Weights of a small transformer language model.
Training: a variant of SOAP for these matrices, 1335M tokens.
Each number is 200 + 40 x the weight over the matrix's rms, rounded and kept within 0 to 999. Layers, rows and columns count from 0.

# up: layer 7 MLP up, 1536x384, rms 0.122, rows 432-467, columns 192-287
# down: layer 7 MLP down (transposed), 1536x384, rms 0.127, rows 432-467, columns 192-287
up432,162,171,226,222,227,177,188,176,193,176,227,229,157,227,104,215,208,165,197,215,225,152,166,241,168,197,210,263,212,187,171,134,180,243,256,252,249,239,163,155,146,287,156,219,194,162,171,215,158,191,181,235,221,211,207,134,197,178,187,265,181,171,214,73,116,263,157,86,192,213,177,209,190,186,176,216,192,191,232,226,178,194,188,198,167,239,225,162,227,284,224,198,230,227,216,245
down432,254,211,214,178,94,189,188,252,251,265,183,234,200,205,203,197,292,278,229,179,147,171,179,204,172,232,262,211,178,183,155,194,181,228,97,196,179,216,214,208,231,121,164,185,230,201,226,163,194,260,230,214,199,188,152,229,148,226,185,181,229,149,166,187,248,150,184,218,190,203,218,214,165,143,174,244,273,195,174,229,204,189,185,242,132,141,199,184,169,133,108,205,198,218,212,206
up433,212,230,176,192,244,165,179,235,191,259,167,198,244,267,303,204,236,204,248,160,186,289,170,245,196,114,207,162,173,217,244,170,150,201,218,233,109,215,174,278,216,212,229,249,271,188,189,294,220,181,179,193,158,226,157,259,169,280,296,224,191,134,164,173,208,159,230,243,180,257,219,162,183,189,181,270,257,184,162,119,196,132,181,231,211,250,248,165,135,211,160,210,258,163,164,132
down433,212,220,161,196,264,261,227,202,146,190,240,201,190,204,228,147,200,215,235,170,205,144,172,193,134,200,219,208,183,244,147,190,192,229,207,252,192,191,222,200,228,228,250,189,134,221,232,140,181,229,219,187,236,198,175,198,196,198,190,246,138,167,210,174,133,250,229,199,208,181,185,255,168,214,227,168,168,164,240,131,184,195,299,210,249,200,244,156,149,221,214,164,168,174,214,136
up434,186,166,195,214,216,246,154,144,182,153,256,225,222,207,198,196,324,215,261,226,167,228,168,167,204,248,132,204,205,182,196,171,192,188,240,170,314,235,177,244,166,157,199,243,191,215,279,240,186,283,157,213,156,252,223,143,212,109,176,223,284,185,169,180,192,259,239,228,212,225,106,219,189,161,168,190,194,188,222,158,227,159,222,171,255,190,194,194,201,207,150,146,222,249,181,191
down434,185,220,178,223,266,253,159,140,227,197,211,248,213,231,178,232,133,211,224,218,224,259,160,227,186,261,221,195,171,216,220,241,183,304,157,230,167,176,234,207,211,240,196,241,209,220,256,175,218,223,168,186,166,166,194,264,175,208,218,195,277,207,212,123,192,210,204,176,236,141,212,150,270,170,150,209,239,259,225,143,242,170,222,178,108,120,109,159,219,186,200,187,188,223,223,118
up435,252,211,228,209,213,179,162,208,203,169,216,145,210,209,194,203,201,203,201,237,247,220,149,213,159,165,251,202,227,248,194,242,256,133,195,203,158,178,258,178,259,220,174,205,167,206,197,188,266,226,252,236,167,240,151,230,247,174,200,168,174,227,176,272,206,213,172,239,242,240,178,179,219,234,190,187,209,184,215,290,219,228,147,238,202,142,222,211,223,160,166,233,183,198,187,272
down435,205,187,206,186,187,202,256,232,191,223,205,280,192,223,183,166,175,193,183,205,155,152,202,239,232,240,149,179,178,192,213,194,227,138,235,133,233,268,136,232,194,182,213,258,145,189,253,217,184,128,172,202,211,165,229,172,216,152,185,200,117,270,221,134,205,193,166,145,234,237,194,218,153,226,263,182,221,231,216,201,207,203,215,182,208,282,261,206,165,178,186,217,244,210,194,138
up436,201,254,218,216,191,226,218,166,212,167,201,217,208,152,280,241,265,234,221,139,194,215,241,164,188,190,269,141,121,174,227,258,250,189,185,175,147,180,238,201,179,136,182,191,124,194,197,223,233,188,243,112,240,222,159,106,193,248,211,193,227,202,242,263,211,206,189,174,136,285,217,129,196,182,209,201,183,199,192,210,232,156,217,217,180,243,233,211,168,171,228,210,194,192,187,154
down436,227,210,264,243,166,186,135,227,201,251,215,292,252,147,147,231,189,203,228,211,129,179,180,203,198,157,183,227,216,178,193,165,232,187,250,153,188,238,185,233,107,248,226,268,244,221,176,210,263,149,204,234,221,249,212,237,281,174,278,210,225,188,186,111,244,180,174,235,216,212,185,220,213,211,143,248,200,153,276,201,189,172,207,233,164,176,167,163,144,202,239,258,126,210,186,222
up437,180,118,173,214,210,165,259,202,193,176,195,195,234,189,147,158,274,218,284,213,178,250,212,186,193,219,233,221,229,208,188,225,153,158,216,218,295,164,236,207,248,218,215,227,169,238,190,254,167,147,197,211,107,242,197,184,169,231,301,199,199,249,217,163,166,161,211,226,279,159,176,183,121,192,231,148,236,194,124,211,160,253,256,220,176,172,206,187,214,206,253,164,252,203,237,156
down437,199,210,220,253,213,161,235,219,213,244,213,210,209,228,207,179,199,221,200,285,146,193,149,271,224,236,255,187,168,160,226,166,162,200,203,176,197,243,189,232,158,176,292,229,204,191,195,223,208,242,241,190,225,199,217,119,176,145,215,219,219,221,194,148,192,221,157,212,233,218,178,173,226,275,154,247,234,232,174,232,246,218,207,169,215,230,226,176,293,141,216,201,245,207,214,239
up438,102,205,201,208,162,128,175,216,256,165,203,220,130,122,145,188,216,194,224,245,168,183,204,267,211,201,183,193,245,252,170,162,238,231,136,171,188,184,181,179,180,101,111,163,197,147,219,196,218,230,265,206,220,180,195,193,215,212,177,186,285,239,276,165,185,261,208,178,201,229,187,172,112,226,219,140,204,194,150,116,149,223,195,179,230,222,246,226,182,190,190,165,190,152,187,202
down438,245,259,209,251,145,215,277,173,171,191,257,144,227,243,203,115,208,185,138,153,152,210,172,132,181,181,185,184,138,214,191,193,174,216,144,147,126,251,262,226,206,82,194,187,231,149,222,246,202,239,192,196,236,141,148,183,224,168,180,257,189,179,217,252,226,183,282,238,198,151,235,173,162,172,240,221,173,212,217,192,229,214,163,150,175,237,220,158,200,195,158,184,230,229,218,186
up439,153,191,277,176,200,260,198,284,216,297,185,190,279,255,172,245,224,228,245,172,186,160,195,196,155,175,125,259,205,244,207,279,257,137,234,215,175,186,218,283,199,186,270,215,204,238,184,225,196,131,184,178,257,218,221,181,221,135,227,149,203,240,139,229,164,237,254,232,174,232,206,187,172,288,286,342,294,240,63,281,234,192,215,165,168,231,164,217,212,242,165,127,87,194,107,271
down439,170,234,189,224,221,213,181,235,269,257,189,237,226,234,147,180,207,190,219,225,241,186,213,177,224,141,189,188,229,194,199,198,132,0,284,203,181,165,177,195,221,250,193,183,182,190,190,249,236,174,135,187,185,202,169,196,228,245,202,223,252,181,144,239,201,205,192,197,187,182,158,192,215,239,182,110,193,170,180,214,183,237,183,195,234,276,230,212,162,218,246,209,229,246,199,244
up440,183,186,165,152,141,180,168,176,170,230,169,154,178,257,158,202,90,197,211,183,220,199,158,120,233,110,126,198,226,215,156,166,200,72,195,149,227,286,207,193,163,260,190,200,163,215,165,247,187,174,230,243,183,200,258,189,163,200,295,237,155,180,137,209,314,171,187,172,274,247,196,232,199,209,337,208,203,134,186,225,209,252,327,215,199,216,189,285,167,164,310,224,217,295,172,215
down440,173,180,322,278,215,217,175,168,297,268,173,198,205,165,231,181,209,194,206,283,191,203,183,189,190,191,165,194,206,263,231,167,208,43,157,145,189,209,201,232,181,103,220,231,213,214,157,251,225,207,238,192,270,221,159,225,176,124,257,248,174,216,171,127,196,175,173,138,159,197,230,181,243,87,206,283,153,217,200,226,233,280,196,195,190,215,160,201,236,213,175,154,201,146,189,175
up441,195,155,84,256,199,179,184,182,251,191,218,219,174,145,140,244,237,217,278,152,148,161,95,215,186,208,254,185,196,169,169,196,180,209,207,141,285,196,173,203,241,266,168,176,203,159,205,204,171,218,208,232,205,200,169,134,157,245,152,180,284,222,219,251,212,166,169,203,204,197,178,235,236,179,163,202,208,238,263,245,153,143,241,242,218,243,162,252,185,210,173,223,119,225,235,195
down441,209,171,213,160,195,194,162,201,228,144,234,158,208,211,270,171,162,172,266,167,191,176,214,254,218,185,184,253,168,151,180,226,185,97,225,205,200,237,225,196,96,225,171,232,149,156,262,231,207,159,232,219,155,202,157,241,206,182,177,170,175,216,174,218,256,193,161,171,172,218,226,234,110,66,151,210,214,199,171,139,181,189,132,190,130,205,206,236,202,209,202,212,223,189,172,251
up442,187,147,164,173,172,245,117,191,184,122,198,224,131,223,203,195,244,154,162,189,271,302,183,229,200,146,227,203,188,259,191,131,213,125,198,114,162,240,167,200,225,188,220,211,228,175,231,257,179,196,313,180,215,215,163,194,230,143,217,276,218,206,223,221,182,179,232,113,260,253,181,251,177,168,139,209,248,202,168,157,263,130,202,203,230,153,174,215,190,133,134,199,201,190,214,166
down442,255,191,205,183,154,198,204,226,195,176,213,224,203,170,164,264,159,242,261,205,123,211,196,254,244,172,140,151,244,252,168,153,226,293,199,241,254,253,134,219,272,69,185,191,184,214,182,162,174,237,145,181,234,252,237,291,221,210,254,184,233,200,231,159,272,240,164,170,242,225,199,172,202,178,248,177,255,210,194,224,201,223,124,202,231,124,210,196,266,142,183,225,222,177,198,218
up443,187,268,200,162,190,216,182,225,236,176,204,195,228,210,190,184,238,238,141,220,210,211,237,187,157,228,214,178,257,169,278,170,203,209,183,236,223,196,206,243,193,235,224,213,250,130,222,151,211,295,262,226,203,222,206,167,269,207,151,118,242,175,220,247,198,289,226,200,244,179,174,242,213,187,80,212,157,191,167,274,221,244,200,165,274,250,205,177,202,131,205,241,149,179,102,226
down443,223,150,160,263,202,175,176,239,203,198,130,187,179,184,334,181,202,201,273,318,188,161,219,194,278,161,267,186,225,214,129,207,203,278,182,220,178,221,195,227,196,172,237,184,208,220,226,171,289,212,275,229,219,191,204,249,250,199,193,227,228,235,202,209,196,174,182,239,218,239,232,180,165,204,145,222,196,192,218,236,205,185,192,194,207,140,217,202,114,231,176,254,219,156,204,255
up444,215,241,174,192,195,231,199,150,261,105,138,235,221,188,254,156,226,197,116,188,238,238,230,176,144,177,186,168,214,236,217,195,200,153,194,194,208,181,149,244,181,267,183,182,218,183,206,190,321,159,216,182,211,240,193,284,214,171,295,158,247,200,257,185,247,224,194,186,210,175,238,171,165,143,236,212,187,199,190,245,134,257,214,163,269,178,179,280,246,214,174,142,199,209,221,232
down444,129,95,159,225,209,199,142,159,159,198,243,227,226,181,199,177,242,202,219,182,220,195,196,192,174,197,265,150,211,209,232,154,263,272,169,201,193,204,238,207,267,215,199,280,200,248,191,250,247,233,239,183,177,175,205,120,188,202,202,183,223,210,191,242,239,198,227,143,245,244,196,253,264,197,183,164,217,122,181,248,245,223,212,211,156,197,213,192,175,184,244,212,138,138,261,144
up445,149,158,170,193,218,212,183,224,227,249,219,189,167,165,205,135,219,247,198,242,187,160,245,127,232,202,116,198,235,206,232,193,187,151,230,191,205,192,214,261,146,243,152,168,220,185,198,211,181,268,266,245,209,153,207,184,204,228,207,210,174,212,249,247,188,183,172,255,209,214,206,208,221,220,252,222,152,197,223,197,203,202,208,170,175,252,221,198,176,215,176,189,191,218,253,219
down445,163,227,157,233,222,231,152,203,198,216,265,268,217,162,207,174,197,160,218,212,195,165,244,208,286,162,178,264,204,184,192,149,176,216,215,213,177,207,183,145,262,193,196,186,175,177,212,189,205,226,150,181,220,218,204,198,216,202,230,161,255,192,172,208,147,230,209,195,248,164,168,225,185,205,156,238,182,213,155,277,196,190,252,216,280,174,167,82,192,171,230,190,197,222,194,181
up446,230,250,129,172,214,242,193,225,184,183,241,194,189,176,175,218,228,166,260,204,186,264,167,135,173,171,231,221,238,193,227,260,175,255,202,248,158,135,234,211,231,263,181,215,202,198,140,218,182,219,250,222,209,177,190,232,186,188,186,246,226,162,207,209,185,149,195,211,190,253,186,193,165,163,238,221,223,151,191,145,163,168,166,171,91,228,209,253,220,204,182,155,196,188,228,204
down446,221,156,225,215,235,194,196,206,229,205,194,215,165,227,236,148,127,201,234,239,183,222,177,262,223,230,251,171,249,214,188,200,218,140,194,235,233,191,267,242,153,174,182,269,200,194,223,227,123,219,288,205,177,188,240,137,148,210,245,222,150,169,214,234,223,231,160,179,229,150,166,248,128,191,225,167,259,229,178,229,244,188,263,206,217,299,231,169,138,191,215,176,174,271,152,231
up447,183,218,212,197,198,182,172,119,271,199,214,234,247,224,188,135,166,150,182,185,216,151,195,163,200,191,150,119,202,208,233,282,170,244,188,203,207,201,189,211,221,220,218,172,237,252,195,193,224,160,156,171,181,202,166,179,161,226,236,266,165,151,192,148,193,266,213,144,168,244,171,185,206,150,232,213,191,165,139,243,179,197,222,216,137,240,150,238,141,138,187,178,176,169,179,191
down447,215,168,205,199,253,195,193,222,215,203,224,178,234,157,220,150,201,153,179,214,247,218,172,253,205,242,253,183,227,233,176,166,199,200,243,226,225,229,201,239,196,148,227,168,156,193,161,254,197,216,229,253,135,237,201,239,197,207,158,194,231,175,195,242,198,183,228,171,284,199,134,235,212,214,197,234,166,153,252,207,204,210,197,190,223,206,259,136,195,152,204,169,197,262,235,188
up448,218,183,133,244,190,178,226,171,233,155,301,184,256,204,186,225,177,227,152,213,125,200,130,242,166,223,165,186,207,231,299,194,265,288,185,147,136,236,210,202,175,216,267,200,209,236,194,193,173,188,175,238,209,96,208,216,156,238,191,250,206,176,251,205,249,202,205,150,188,185,241,196,176,192,241,180,161,257,202,206,193,205,217,208,237,190,185,201,188,166,255,271,232,178,142,218
down448,197,244,199,251,159,235,160,203,188,211,174,215,245,220,205,186,183,182,230,219,224,211,142,199,197,172,203,194,230,230,247,172,156,207,188,143,224,228,173,228,216,191,203,209,232,173,124,179,193,133,162,186,241,283,232,229,175,248,192,145,228,204,205,209,210,150,221,205,281,181,182,191,163,220,214,196,137,204,163,236,216,187,161,224,232,175,226,179,230,199,188,271,190,218,206,184
up449,245,135,162,273,160,229,232,237,303,185,204,190,194,195,201,227,147,204,160,238,183,234,253,214,291,183,201,271,181,183,183,198,205,182,180,187,218,172,207,249,273,227,212,242,187,143,162,228,199,189,279,206,282,206,148,229,243,191,278,249,110,184,265,208,172,167,210,196,213,212,217,217,194,162,209,213,153,133,205,230,219,193,213,235,151,229,200,206,301,161,241,119,206,245,279,267
down449,151,194,207,149,171,204,217,178,143,169,233,201,171,216,177,195,214,164,167,149,180,226,194,156,62,193,197,180,214,209,274,244,179,222,189,181,128,178,216,184,138,161,153,173,213,296,156,185,133,146,119,224,220,227,285,199,224,161,157,193,242,254,173,162,172,206,199,222,239,193,161,198,223,174,178,115,201,262,207,115,210,232,231,154,241,189,241,242,153,161,195,212,265,180,231,188
up450,318,253,113,187,283,255,179,147,150,229,245,193,257,162,159,243,210,190,170,239,216,250,187,192,180,254,203,218,216,181,190,98,264,210,145,241,156,264,118,208,255,159,295,225,235,238,280,196,184,240,104,226,124,122,256,219,245,156,230,225,277,149,273,196,231,114,151,152,148,138,81,241,180,251,205,222,162,204,226,181,167,212,172,54,227,205,219,88,202,301,179,236,247,298,208,268
down450,169,222,241,219,203,214,262,220,222,223,174,172,277,167,242,202,246,185,199,194,47,173,130,161,305,225,177,199,204,186,232,222,281,209,116,163,196,179,174,191,209,200,172,161,238,183,245,197,221,218,152,172,179,179,145,216,213,109,182,181,277,129,274,223,253,104,216,195,178,261,214,217,227,190,286,182,147,168,138,150,213,155,190,200,207,166,181,144,263,294,132,208,159,189,176,245
up451,149,240,168,179,257,224,147,224,189,223,237,225,220,204,214,139,231,252,181,164,212,213,202,137,157,140,187,106,162,142,180,213,192,190,240,229,163,230,246,140,218,204,248,208,213,265,229,207,162,260,131,151,275,210,270,273,131,267,145,205,189,188,154,167,138,148,212,147,213,191,149,242,194,145,215,164,244,192,219,155,209,188,260,178,211,117,227,223,193,163,223,194,241,248,173,206
down451,248,233,232,180,228,240,187,209,225,243,189,194,268,265,239,175,94,329,249,190,213,270,145,179,209,189,260,223,201,264,196,119,197,176,244,265,165,217,275,182,192,196,141,169,225,169,258,146,185,222,284,104,179,260,208,260,151,222,238,232,213,154,180,229,211,119,256,157,154,254,207,180,161,206,253,125,188,198,205,194,214,187,110,203,182,197,216,164,251,232,224,264,222,315,214,162
up452,229,207,210,202,230,204,270,178,247,264,146,208,181,224,201,163,150,241,157,196,194,208,194,224,175,172,240,107,203,189,203,183,251,198,216,248,216,144,183,298,155,245,154,199,192,263,161,174,217,156,227,209,277,270,201,217,176,211,206,178,186,223,199,192,175,215,201,258,169,218,189,199,263,163,184,246,197,176,216,229,188,135,160,252,275,202,180,174,150,183,152,183,194,118,192,219
down452,210,233,229,262,143,116,162,174,250,249,263,246,214,131,232,171,258,75,166,343,178,145,173,242,249,253,216,212,204,180,229,157,233,265,145,226,198,215,243,149,148,268,311,151,175,237,188,162,237,184,226,177,282,214,122,106,196,156,202,212,217,165,226,194,237,223,264,167,142,261,197,222,234,203,171,129,256,155,235,293,272,197,207,168,205,219,324,201,240,218,118,194,245,196,118,186
up453,164,185,166,222,104,251,291,231,146,217,197,200,188,249,237,239,154,179,235,194,290,186,255,247,162,202,207,176,184,206,237,152,178,173,193,193,201,201,233,182,186,252,248,140,241,195,179,209,166,178,211,234,216,178,166,206,149,198,226,176,198,161,227,204,249,219,201,193,183,326,142,201,141,222,182,169,199,227,195,175,220,212,226,192,212,171,219,203,229,234,202,174,171,112,168,230
down453,219,234,206,218,205,229,193,208,181,218,210,198,235,182,149,174,190,249,211,222,264,202,224,231,191,156,159,220,206,171,204,213,219,224,233,176,177,134,175,170,225,179,157,171,175,160,190,174,207,224,219,202,225,226,203,171,187,174,175,190,169,199,234,248,235,250,211,186,211,159,192,240,211,170,185,170,195,174,210,190,184,153,206,213,206,240,238,239,176,193,178,239,202,192,204,197
up454,180,257,278,160,158,181,186,221,138,247,214,217,185,240,152,170,188,197,178,206,184,223,151,174,176,222,115,203,218,241,239,210,208,199,206,236,164,202,185,155,181,265,177,193,221,219,268,241,234,232,147,232,250,271,188,183,223,161,193,225,114,211,143,212,200,161,217,138,134,218,190,203,188,138,210,207,201,164,143,301,188,252,201,205,248,221,228,190,219,192,241,158,193,185,238,170
down454,226,113,181,198,221,213,224,173,251,221,163,171,149,157,208,235,286,224,130,205,214,176,148,168,174,196,229,152,198,166,152,128,201,113,208,223,224,205,165,177,206,215,159,159,164,258,229,309,201,179,197,147,203,175,176,201,222,203,220,240,176,201,147,230,76,219,163,236,244,193,154,223,229,184,163,171,223,215,238,182,235,210,182,197,205,163,151,333,213,176,181,165,153,177,204,229
up455,227,177,124,228,294,256,242,201,166,252,184,246,230,215,246,152,233,293,183,196,217,131,157,224,207,143,149,351,228,228,205,182,200,212,199,175,203,200,152,151,183,222,158,197,199,117,179,199,258,213,194,176,200,202,133,189,216,163,150,213,241,178,123,176,159,197,237,235,149,219,212,189,202,168,210,218,217,204,211,187,176,223,211,247,215,213,302,229,236,225,215,240,229,108,225,247
down455,228,161,203,248,223,227,213,195,277,191,191,142,214,150,199,232,222,185,213,208,176,209,203,275,199,122,264,135,173,304,165,237,233,307,193,232,204,235,237,234,243,178,193,203,263,141,198,205,160,146,180,220,207,287,198,182,207,252,209,190,185,228,257,259,215,161,234,192,265,209,211,201,231,265,210,174,161,224,153,217,252,174,251,215,225,246,154,143,187,191,201,238,199,294,196,161
up456,162,193,130,171,142,210,221,244,128,152,202,151,203,197,178,183,232,267,267,238,192,214,239,226,164,180,248,211,155,202,122,208,159,145,182,180,215,167,271,287,189,184,243,128,185,166,176,305,227,174,252,245,195,181,239,257,117,168,225,214,199,205,266,263,213,103,251,211,291,188,161,137,165,202,219,143,231,217,195,217,128,182,207,257,145,193,228,289,225,255,221,134,168,192,99,175
down456,194,195,204,189,203,227,211,225,166,188,218,238,193,179,171,161,235,196,251,240,189,215,225,182,182,105,194,197,193,171,188,207,180,94,173,166,278,184,260,208,216,232,199,80,212,238,143,159,221,211,234,202,294,217,181,261,234,195,247,191,230,230,143,147,222,192,199,188,174,157,235,179,183,218,202,330,231,241,197,197,212,130,187,306,154,212,178,223,169,205,197,170,213,207,212,161
up457,173,184,240,257,140,225,130,285,235,178,190,168,231,252,117,155,185,156,178,259,201,202,206,150,264,175,198,194,290,169,175,222,176,204,236,245,120,195,223,261,196,193,229,192,190,163,152,263,200,175,230,204,180,159,187,210,179,270,315,307,178,214,268,201,131,142,181,168,203,231,199,156,209,249,178,250,153,109,198,184,199,212,172,147,71,187,182,157,212,243,269,195,207,216,168,270
down457,174,234,195,277,183,203,169,197,199,185,205,156,258,248,166,198,236,220,258,185,163,191,205,146,263,286,179,185,213,142,185,160,190,117,176,205,106,165,228,185,280,169,178,266,182,222,184,255,220,165,213,211,201,302,204,168,176,166,232,251,262,167,189,195,98,164,241,266,208,131,199,217,167,222,184,239,196,213,155,156,175,274,235,175,156,129,162,244,171,144,213,228,132,185,223,251
up458,172,161,255,203,220,182,137,162,212,201,211,180,150,207,264,254,213,163,220,230,238,148,186,97,227,243,182,239,173,199,156,167,128,200,216,202,216,225,176,224,236,224,224,266,241,143,179,280,184,201,156,193,216,255,191,221,199,208,259,270,182,197,248,209,278,131,170,210,199,159,219,239,183,211,253,249,240,246,218,207,221,185,259,158,155,188,196,260,247,206,215,157,167,245,162,162
down458,189,185,191,204,158,178,195,201,166,249,175,167,172,217,208,218,228,142,156,192,179,257,159,256,197,170,220,252,255,173,211,203,209,170,245,166,166,204,188,188,172,236,190,182,164,207,160,223,194,187,177,170,190,237,178,230,195,187,139,155,193,220,164,162,115,167,181,206,221,229,201,163,221,218,220,197,230,183,171,171,172,203,246,193,194,225,243,211,150,192,165,215,194,223,189,225
up459,138,241,242,152,164,226,181,209,303,239,210,200,224,226,219,216,217,186,231,225,183,226,212,204,149,201,214,195,176,227,233,129,175,183,218,175,112,284,188,223,226,192,216,231,191,189,176,233,195,194,228,255,145,169,291,250,205,167,193,219,145,180,251,223,197,171,217,240,237,267,112,253,244,178,209,176,164,209,181,99,194,255,260,181,255,154,199,119,154,137,164,252,185,143,254,172
down459,254,182,221,199,270,204,160,180,255,184,201,235,207,250,165,153,152,222,173,213,198,169,165,211,226,232,253,193,241,173,174,233,305,21,242,198,277,185,225,224,200,206,220,157,227,188,180,233,230,192,252,194,156,144,157,209,191,193,224,218,211,184,210,214,165,234,194,177,225,233,220,216,197,155,200,152,216,174,270,257,197,184,256,192,207,198,208,249,200,159,100,170,170,256,222,246
up460,208,224,165,177,199,208,206,213,255,213,262,171,212,220,174,167,178,274,183,148,189,234,150,214,198,182,96,50,235,219,219,128,202,275,111,261,119,185,118,280,199,170,231,178,206,184,187,161,272,139,165,132,143,214,182,201,276,229,248,181,229,170,241,256,216,216,187,196,185,256,208,178,161,259,213,195,241,187,227,221,160,184,232,195,208,191,173,212,258,216,170,237,172,114,183,266
down460,207,166,308,177,217,228,150,72,112,250,210,167,194,217,207,228,226,235,174,141,208,203,186,204,150,185,221,171,171,215,144,170,120,216,188,184,235,155,214,243,177,207,179,222,248,252,210,227,250,148,224,183,182,164,161,187,249,225,198,164,182,236,139,227,146,192,228,170,231,247,193,220,209,162,218,194,171,216,181,156,175,228,175,142,261,265,207,174,194,162,199,234,230,222,185,145
up461,140,190,215,190,211,275,222,264,210,228,189,156,191,243,243,221,273,190,209,226,254,228,217,180,237,140,262,268,216,201,142,167,244,227,226,269,222,201,207,176,180,187,227,200,288,158,150,228,134,226,121,227,171,208,210,162,247,298,194,241,235,240,154,206,176,207,285,247,161,133,194,200,200,198,231,136,213,145,98,191,124,202,217,136,325,155,266,193,120,157,203,194,193,251,160,167
down461,199,236,207,168,236,235,273,214,217,155,175,196,220,194,188,190,254,177,221,208,162,255,272,284,262,215,204,241,215,208,120,247,196,228,216,200,188,218,203,160,196,208,240,227,196,177,202,153,182,210,195,165,174,168,167,165,124,202,184,247,160,251,204,159,200,164,229,247,152,175,208,207,175,244,252,224,217,146,226,185,140,219,178,206,210,165,269,184,265,236,163,209,179,137,184,173
up462,133,204,132,278,162,244,146,164,182,138,146,254,187,200,246,198,133,228,265,130,182,230,251,153,238,222,198,193,250,172,149,187,234,201,201,193,207,242,218,238,172,148,215,194,220,192,215,289,194,213,198,206,263,255,180,289,117,202,189,239,161,166,173,260,193,222,192,187,194,190,220,210,177,245,155,230,221,188,219,171,206,223,213,230,218,270,226,198,143,166,210,271,209,213,258,219
down462,158,167,225,189,212,266,246,241,182,215,186,227,292,194,169,230,242,186,226,174,174,182,145,240,161,239,232,215,203,171,191,290,200,223,206,207,184,219,200,220,225,207,134,162,154,179,180,222,161,219,266,176,172,244,186,246,229,191,178,155,196,235,176,258,147,182,148,163,212,182,270,197,192,159,217,235,136,219,211,213,166,143,230,232,157,186,202,239,218,197,228,229,183,187,203,172
up463,233,133,217,239,168,179,257,270,156,169,229,216,198,181,179,203,155,148,236,197,211,151,268,225,107,252,197,173,208,239,231,150,195,170,254,190,140,177,227,185,242,201,173,271,183,187,212,129,251,203,216,245,173,192,210,182,172,243,258,230,169,267,187,224,125,161,171,196,198,171,192,288,205,163,263,173,232,142,175,169,179,188,205,234,192,181,177,189,164,153,144,97,220,125,208,187
down463,193,201,213,194,268,182,283,251,218,232,108,186,244,189,215,183,212,280,271,206,214,283,224,218,170,203,238,231,220,221,238,238,119,162,112,224,81,197,114,233,227,194,215,219,192,248,232,164,256,188,257,256,201,250,274,241,209,171,273,180,241,269,157,214,221,210,155,228,170,218,257,208,178,193,251,206,198,268,276,125,140,207,233,191,183,226,240,189,200,248,142,188,260,194,251,182
up464,213,161,180,201,206,201,208,243,218,279,236,233,190,174,118,227,137,158,219,155,219,134,269,180,188,212,237,213,137,227,227,151,207,159,280,179,155,185,165,165,226,177,256,212,225,144,168,212,242,174,188,159,141,197,195,235,151,186,252,170,278,136,197,165,202,186,212,196,217,208,164,228,226,225,254,181,231,224,271,185,273,198,238,206,194,160,251,208,222,187,158,228,192,250,178,180
down464,175,220,206,155,181,217,197,188,245,218,176,152,248,191,175,167,161,201,198,191,118,163,196,119,224,228,173,168,185,246,198,270,194,244,248,149,153,173,213,250,246,281,200,254,247,174,176,175,183,164,266,213,189,229,201,191,139,259,177,186,111,149,182,211,158,187,248,185,214,242,169,237,147,222,279,195,222,211,192,242,134,197,165,168,212,135,181,192,231,159,205,207,174,223,261,129
up465,146,120,174,270,179,156,215,224,192,154,183,174,234,177,260,251,193,180,169,196,225,159,286,175,196,128,194,201,169,204,275,113,162,274,169,231,148,206,232,144,251,232,252,183,232,182,259,211,194,168,179,193,213,226,174,189,181,240,170,197,240,106,172,180,181,157,246,192,265,229,226,208,232,213,166,193,221,183,173,213,233,125,167,140,199,191,221,227,186,146,252,217,188,235,151,247
down465,165,157,163,129,187,291,168,145,193,172,201,173,200,150,271,225,135,187,186,196,155,228,196,189,141,220,162,197,233,240,165,176,124,115,175,246,211,202,172,42,206,214,266,211,221,265,143,173,235,190,201,185,187,194,202,211,204,132,211,216,219,226,183,100,255,91,216,221,184,218,194,162,177,142,191,272,256,183,247,200,157,215,198,160,230,233,209,189,189,242,167,141,208,151,197,245
up466,201,175,176,234,218,301,213,204,274,145,136,309,245,188,242,208,205,211,233,250,170,178,252,225,275,208,191,213,183,224,200,185,213,206,176,136,143,125,229,191,171,233,223,207,201,185,210,216,207,260,203,265,160,209,243,200,195,151,193,171,114,145,132,288,218,220,210,224,224,230,240,91,218,265,245,256,155,204,214,260,225,100,128,169,111,219,212,260,212,194,150,253,149,238,171,104
down466,185,135,183,190,138,205,142,173,203,234,196,133,187,314,131,183,276,116,185,166,216,170,257,209,186,257,135,216,222,101,141,168,265,261,186,176,150,281,160,211,161,173,255,176,151,176,285,213,198,169,252,212,230,157,179,216,224,236,213,205,180,285,235,171,168,148,216,231,175,158,256,206,250,187,207,242,198,245,124,192,236,226,266,133,225,212,228,241,222,249,198,244,123,193,190,235
up467,162,242,208,217,153,174,245,175,152,251,166,164,128,173,137,172,244,201,184,200,134,215,207,242,217,229,232,160,177,187,139,216,204,148,140,237,174,195,179,210,141,178,234,219,251,148,244,196,219,150,171,229,225,243,184,197,217,219,271,241,185,200,217,213,170,209,210,214,269,221,150,268,156,206,138,228,200,208,152,191,184,214,188,198,211,209,221,214,169,79,248,195,247,249,208,182
down467,236,209,151,197,236,208,202,203,242,199,278,215,189,194,156,214,233,238,194,238,178,185,216,210,240,122,217,239,213,201,278,202,206,123,253,176,158,172,185,159,168,187,232,211,198,194,139,239,255,126,232,203,198,201,204,212,204,205,171,161,203,224,177,170,185,204,223,178,200,105,207,144,230,210,271,208,223,209,264,142,242,184,220,178,239,169,210,240,163,219,192,183,227,226,210,171